config.toml
head_dim = 128
positions = "rope"
rope_theta = 18700.0
parallel_block = false
extras = ["an embedding shortcut", "skips across layers"]
init_std_o = 0.0
init_std_down = 0.0
optimizer = "muon_variant"
weight_decay = 0.0
schedule = "wsd"
decay_shape = "linear"
doc_mask = false
Each number is 128 + 24 x the weight over its row's rms, rounded and kept within 0 to 255. Layers, rows and columns count from 0. Numbers have three digits each. The size before them is the row's rms in percent of the matrix's.

# layer 2 MLP up, 3072x768, rms 0.199, rows 1082-1098, columns 576-767
100:118155132116124126106082136126167114101109129126159160135135100128104163112139167109079138095202087103119110149096072088139118065117134152103106135116132122150141089140092126136139132122171102139127082142161128094133118104131082137107151156085127097148130150131138171102122142122094101142132113114130129096127154079118119168094113141121117133129188111098107129111131130136133137125090101134106130142119129090144165119152131131147149087164111086176097152132151112141155134070138159159133153148131117114104140144127164141117102108111134146128142162099145155152127136173152129142
100:141100111149133162106109139126092116145103152112135111124133115157102156114149138105098140131132085125121103088179143146134119139165135159131121087131142108148134085107119144141121136103140128115123143146101117119143130130105101089165135129143127083109131126137120127107102182102105176106135096159137157158160136108142114182120145152150147151130161077109107143120100102131143145097148133145140086148164129168132121149137163134107170096106100117161137142152111150125099125152185118125094109123092137172179128121110127156130157109107114152137122143119163153128107101139122169131
110:139116142131133173163152126099122141164107111187183109138079113154140116116161159150168085104089152092159098142131113155165113157122131183119133102135140147110101156096083155161145150143103176148133101125167137138115164159101102121133144115149170133089097094179164144152146135149123131149179120163113134146182165164112143096126148144129160126097184104131154139141096096121136113124146140159175163133120126088149116123161118141120090092112137097158122111148154090115099141155128142144145145097150115123136111148100159108126171114127130127140128137114123117131106152141117160137
098:175176128134171131132127125145127103115131083123142144119111155127133138132129118130115166109121115150123135145175086132099151144125122133132160095157087118106143162079138133094107112165122115123144124148117128140116136149116144158153118131136139118149112111105118098109126133091122095167151119146134131117108155137137077118110114112130162164147121122161135125146109097126139135162127110131170150118166127128113136154092150133068128189139173075125104123120110090139172113140151139093136104113152150164161120115119141175139089134129147149158105143084176117117161126129126120123
094:157176142108131102127140154091063141121121138128119130110145156136140141169148134140115075151088142143126150162130126127129155114118095144139122125103103123151115131128170132145126118116125119133116127099127132122122125153115116141072129134117137138139140156104147130148137107123075176119130117115149116131152151139126147137095137127139142109096077113080077161146078131118168142149087185186119121123161131150150123102110100097139122107106135114109129126135122092098145160142116157128105127133145112116154100164138177108138150118112153073129119072117162110110114138125101130148
101:157146141158129140135114087097140139108137164166135163117104100150156156128114120096145107092148091102115113098131097099161162176129141139132174120092095153146090102114092137170120133143141134159170109143159145137150117124152117124114111140131179136093123122093130136151166133104115115132173129107130037136141127150126118110086096106094195104140118114110134125104172163118117144138109097145112061154142119141148138135134141081110139136094126158131127110115097133150160137132104131098136124137113125120111148105115170117141127103111099159132123138124140106170087136091107156124
099:130136130132074114118120146139131088111152159148094153123103076148127100171167107126127147143136136116147146120101129142089149149099131137159113134155123146156134137113121087137110119114161112113121133102076158112101082143121122131163120130099137152097134150089119111083116126166119137118170105133085128139135132147160095154197139123097127120151127140089106108105130166085113147131118152124112120131131166125137162122152125118140116135136143114106151126129167195114089090117137089128101135083168142126153115161115121100092159097129073138145110107120115156134164107109145165135
102:135168106168110131121197096101112092104143108094151119130154117119112120111138118180132116099121133120152146117127154165118133150057127131117139110128119100102106141105169150146111139145154142107099130087132140148116101106123095110133165133139118105126108108140113132115099114135117129136129124119172126158109106096155121101131153127155148106116083142132117105096098127124148135138144100164123128164104182150108116122107100111143124148120117132147139164130115127155101100088128110112142136107144089125095161115125109122144114177099119160112095173086138121178092161117135107134
098:099121147132161080141121133099155097126126135132151114084114098153152171137165116128129116080102168127153138101148135122117132187170106093111123104136142167127090085141117132101141101159115070118139132115131133110133142118136117119168143101131090124158111122128189107109108138105141167121118093139114114106137110139078098084131118149134137154110108141128137111120147134101135146150136137180131120093128151139105089138151108098115107114129168116148123064136160106113124150096138121141162114064114139105132133100116103151112104141120120115097146141135136116101098148129102109107
088:145115150175089152093103143141119126103114153115105167152126137069140124119093097174148111133123105112110122140110112180129171138141142150153069118119153124118165062071090123131104128117117133155093128096107124122101137148161137108117111133114091120142136133154110118146141111146124125133110139151118136110159118097088132155187112127163131110167101107159130143146117143121154111157136164144120149117121152080104094136167138119165154111115124141129112153112106170094133127127110085150097166146096111151098106125095146141126090078132069121135143108106132177075121156165157137133
104:143188124110117118086080136124115144116163069128135097112152167083118084110117087106134136071136091125119121195134094127099077131165131160123166106140149172124106174138097164148091123155113109121162107109158114124095119135138124137136123154118114116092102134127118118129120131119114083095159122148129098126093151129080150129125104118146087153149152108131122136146155132112176096166106133174115136136124122136144107132161130106130119106168137129091139120113108129115109167147121166124090114135116088139172099108087121114128134107142117121073131100177165117114096127169143139112
100:155141135101167115124116093121123132123115135079133103104080108141144102108126091143139128095119129131094104152179137130125113153097111127122114099128137114130122116137086114092110135111109142134111128088149117160103115120126152100129122078126123117117141178149143143182135142127127144148149143080124132130176114158142134120140112094159167157137110078071119131134093172127093117150140110159123164138093099129101163157122119123074134089086094130129124135147192142151139120097147134092103104122127096114123170168099148145125153165113137164124124147129105125176113119155137137117
098:079123132101110144128136157132091106126107138117165160120139140143131111110146102096157141139118123108140138166110126143122122166150091115121097132101098102139180115071116107156160148109154136117150119160124151146108122098126158120043153115136153117105113157130141141179188147133131108116149163109106133124097114128151161107098129120160132069095142143121165123107109160081167120124147129105097095101097127132145081110080115133150126131158150138138124118089158136107160083125109164161136130137084102135114202107114134156093172106100128132125158140162104109127121119144164136132
098:125137125168173136131122083121147167112127107165101119149111141137102121105169103114124097131122140100134152135127131137101122122118100081141172129144147176103128111110107155114147115133132103135151145111115148114124143126114188120156126155117167065122085155130113112124125140144146135125134090122133093139113126107139170176142102121102167133133125114095137146129160113127128138113142160145120182170149165111082138117086171104143090121048127131092128122142069078118114155123097105150161111082104143106120145160098127146162133109101137118147156104157093141141110116084101098140
102:151113129134115103115102171129124130152129126143124122129138132094107147101137113158105165134131125116157087161145129112151111098127074146125119132102128122106112118086134097133094126115131109109149154148141090105078100128153128139141126154110128135104087121146135153127114112131156123146148154136147162149080141164104131126147120129134163121194125106135125116108146088159124130073166110149093138106151091138105139089081136113118090180088171126092115084117149136130101208157150121102120097137116129168091098132105148126170160137132109099108142146144129135111155118094102122100
098:086123129146094135114120112103162089100172111114120118126097164121107125095121153117122101132137167072144090093124128119133067125122133125159140154154095100090135161158120087094114108156107140135105132084165147075134135140152158061095134134152120171080171111116151091112129124114101121156120107113125128104133139108126097137151134121130121133131133121133137163108143088132149140155082120093118125086153123086143133102077127161122108118146137154121129103148152069087103125166086195078152147110133123130096146101151105115137131159131097073105120126109138133126053099127112112118
107:105143119144084146159126111146103123110135117099144145169143131105155110170110155131070111123158165136129109144200153137117094107141134095161129139121125142129143114163125116091084107167102153100157057138153141144120130105116146109128093067120116129158134134105118122112096162142121112066117127096126142141117135119139118115139114138125136107117112111141162148173135120093137144163150115133118151127110137180075128106143111108148088143136147162140138083093077139145124114153143068139133093092102111132137142110143160148137142120118125125132125087135144093114139159111122133157
# layer 2 MLP down (transposed), 3072x768, rms 0.0996, rows 1082-1098, columns 576-767
098:146181143087124147135138160133121101146133159124132118163127147127120145118137146125114132126116159126120143098120147126164158127107101130128137078083107129162142144113151118135138099113100164146170144145095147111122146123200119148117181101151160074156161180137169126132164129149137127149106098135073120099159138134132119123133095142114120118165142125083140145099122092098119118127089115123126131109069117132132164127162095157116178127137137081118129116129139127095132091135116155108130126126105116127101094097143110112082173135146086159105156139123159100150108119202162136122
103:066161156150136129130115102102111150148155125126108086120118114118127163125115132127123129122123149130154163102122138173148127109108124127166110126135146043154119154126107122098107145140115125125115110097141102142170158141111108127097117126142126111097129148142076174103108097140120149133136142099176143111166139157154109099131112152101123147119105122094131095101163140133113139168111157103139136106069144121152131141119170122167098099180150143095146156144149094096132157168154137097101111103087079110129158142134148108125138098136141133109104117128132105127158102124087118116
111:146136081114137077121120166102114122104139120101095107148121111136146066102096176101113164134134168110140155147145099122115109178136154115089140115150146113101073104125077120126144097102087093168162134085192122111139129110150105136136158155112140117144169153171087125109177117115137140124124121169139101119159192127108125175129094179129113143125171139130120151161090124164119131098141121096105153119106123103138084102125124117126128156139113115103127134137155126150108147150104127118147187114150128143146110171147106144102150169132128110145085101121163091128141123105104156134
096:150127174106151123173131100156141118113140134086119140154145143133100100093136163171095073149155142136102109111124080154140129158115145132176137152137122122138132112147115114133158122120148124116144135101144074092122099123144132101125140181171114095137122127141195098105130155147153140119117143101106118147145134162083149123126119130098116130160130166119137135126087108154131165174099151123157060114127119102136123145152121120100117125140138129078098143113136090144163147127161137129148120127133145100136126117124128107151141125106114116180116107146116149124117118126104087122
099:093100117128133152129142175084089132183092153101138135167140147169127139120123154105175102102102133115133100115121161142142142134092150151085137148125140121159126155110132147104146131166125070117116151108146128125114122138124081115107102125144145087122116088132040168103148121134130137125183127133166119129118117141147135116144128105108165132176106132112144164129124137117143091112166057107110109124106120142135090136124155164109078148173129134156162127164122161123105136123081128135123134109097127136136156130113139139120117137161107147136161128142143125141120103152097127161
094:099094177155077115120110182139128111170143099179157122123137100103156092082133100162117144125113163137131127174130105128088079118135170143096103093091074132136162143116106107131150131176103152145093123089139159127124128131145103117153107155096141146093141132129153119102110154147156116145109085115129135144120160136170083102141133126100106124186129118160132165139144103141143140099152171157152154175118195138110115142132122130165130082128154151153118105127119117129115123166146147153137139143169143131094118116150140144134147115130138126116136138088096108109121102134166144110
097:175134136127179170153108125112099119159161151141166145091128151131102131117087155128147073116152165100114143143135100144114142127107142121129125165134158122172141172135113159082132116128090125101175156145142128167081120159133175080142107100139114130127118115102066116121132143115168126158114124093126147159107121111119178165139194135116119118129131133132151152128118163161165101131138145142095100148115130129144151110097120134134105092124180119116097151101128134142146136085104131147147126120124144177123152102107168119155121116121155145125167143072093125114095120137132113146
099:106106132147104108123158117123137123093124081138155136128098134138103123174166137086127116122141103150123115142165135154169133124149094130095085126098135135139140157142128182096156123175126147110130166132130114156162149131142132115105107104151164118094127107075109142149119117144114122119156134102169133148126139127088154157138134133139151137146147134114138119135161100118127133156145131139108122117162128097152100113136135146140081151130146110148148156162143158155102109164127152163119110123112144115113134122138155108133098101172137178144121113125125164112166125127139170089
102:097102141130126101090142123145143147148115139129081115174121127109148145103134079092162113134151120138110105125115132128173135101140124102112137156153122120149114143081109145140098160069145119154156166149125144155163124104107098136123086107089124107117160148121169133151133168161105144119134139162106122086113154144163142153092175109123165138139099138100110153148112101123114118097100117129137123099145133119129123130110109112143108149130204152111089153092123138119078134105084115148134147134132111182113154103098172147121081146127160147112150090103083102132153106151078128089
089:065111090117125115127143177119089110102112144104156110119130108136136134113131168157121103106097104144098161116104157133135132137105143147099131166110162126123146142106163139173142110100117110170144095109106104154125139133147097139132078123146104111128134144120202093131123153159125146127108119168107160109121106162130180162122083175096157099136142139111124160134142097092134092139155117143111122145160097127129157111121119156158136112111159077171097131112147145095122114111104155159105124123161104128085115142120106154120118122100105146108140146099179084153117094099143122158
100:095114154121114109127144158127122107157145114166089156157144113115086110125149084122138158124150171158153150111174139124136127129116113101080159135162102089117113124128098165142101119103116165124117146156160098140129153158144136157168153123129136147133145113154147119119125097130113151083160093143126145130125144138118132131152126142125141170121129136142099111095138155106101156107120160116137134149113169102148120115107115135112167125124087136130147123142173138129155099154157126113139093144117168113129140128138112174170119152107133111113111082112083148122134119143107096108
098:089075127104118131139130155118125095122161134134100135164099124146137135129138133167137172097122146108093134136101087127148152081133105171107071172096126089113121148129136155122131110154159125140121124163147132136135132141125176119148104135108153147127130159133116110124174111087141086122124142113133158132133122091163125168119117130140131157101099151176120130119140128110182093142132119098139137142139101150146110164162148173158121141147157130152147121136178144076106119166083106119156136142152115100149120134120125129114097108134109139127108118123109173123109107105114122136
097:068176137158175086116177138113080117138084109115142106161079107098136088093135106103144153115165114144096098126139152100152103134104144066110125094137138106094165123157154157124098140123106122084112146095121106125155115128105133066152090107108171118117128110152122177113110041153097103117149127119107156106123133085101117157162142110126137165133158192097117170143143119134149149140113075100120195121091119148169147106120126136140132151109122113083121148130140124117139130106125149119144160171140146140102117163116128099183135124159136091124190092148099108130163145118114145114
096:112160116164143116154115146143144114172109136130097091153079146122117140112109123141132132121098106148131173109146066105109121153118121077134147109133137080117103136126084143112123124099137126201143104130142131165161136148128138098146117158122072101093128144173170128132126130140085105088134130097149117116155173125113109113144140150139148125166111129121133154095103136081116103104149160140148128087115128129193128114120127101158162105111115121154103173083162105130104139137158141185148101155134115170124128073098159149126092081152106133131134145125098140135130171123129117130
101:138107140099140128107094090129133111140103097115097120136109155144111144133175117075088101116086133097109159068128179114103111151129126131151118131136183101125099159136183158133132114090152142111129113116096111150122148135126143166154129140142080145139096145141109106113132124127153131145136146130142139121140128145127134122130133131130096177135102099161140152158119091123164137120082137127164107195129131090100124135116131134133070127148133137141163127154109133117133169150144085128110160155133149142123188139121112107131109119138109135099085142155174149103160165163131100141
102:108128115114179138144159109113125119166121145065119120132093121160130093088129133109109124117144154175107118114123145152165109163127131134131152148130134143159135160100133106128111109090113107137098104181147126112178136172104193148116153122128056154158138120139090135148111144153111123149125107157161117085116135128152134144115120153167125140125098119152146146120090134104124110101094107120118160131106085133137181132127145118081115098098164121155125139136147139070157150135179127109175139144139160153113160156088122124075085102145112180121137121145093103136132138105073105142
108:100117137098118153173144147155131147160087156132143089099119128083111136151130132149159109107140101091121105154154114085133121091108131115149135133105111109110128146111106135198101107092159106115137115133128149132103135140145120112131158153131098102157091148102126088136091136096092150169172125100107140081134153131165072125159107114177116106151141122124103123149115092108112120151141160157155141134134135085116151082130168122123137141106088097091110134127153154162073116116123133110140143151162109095162134120088122140103088163098164139098083125090131122130146135138138160121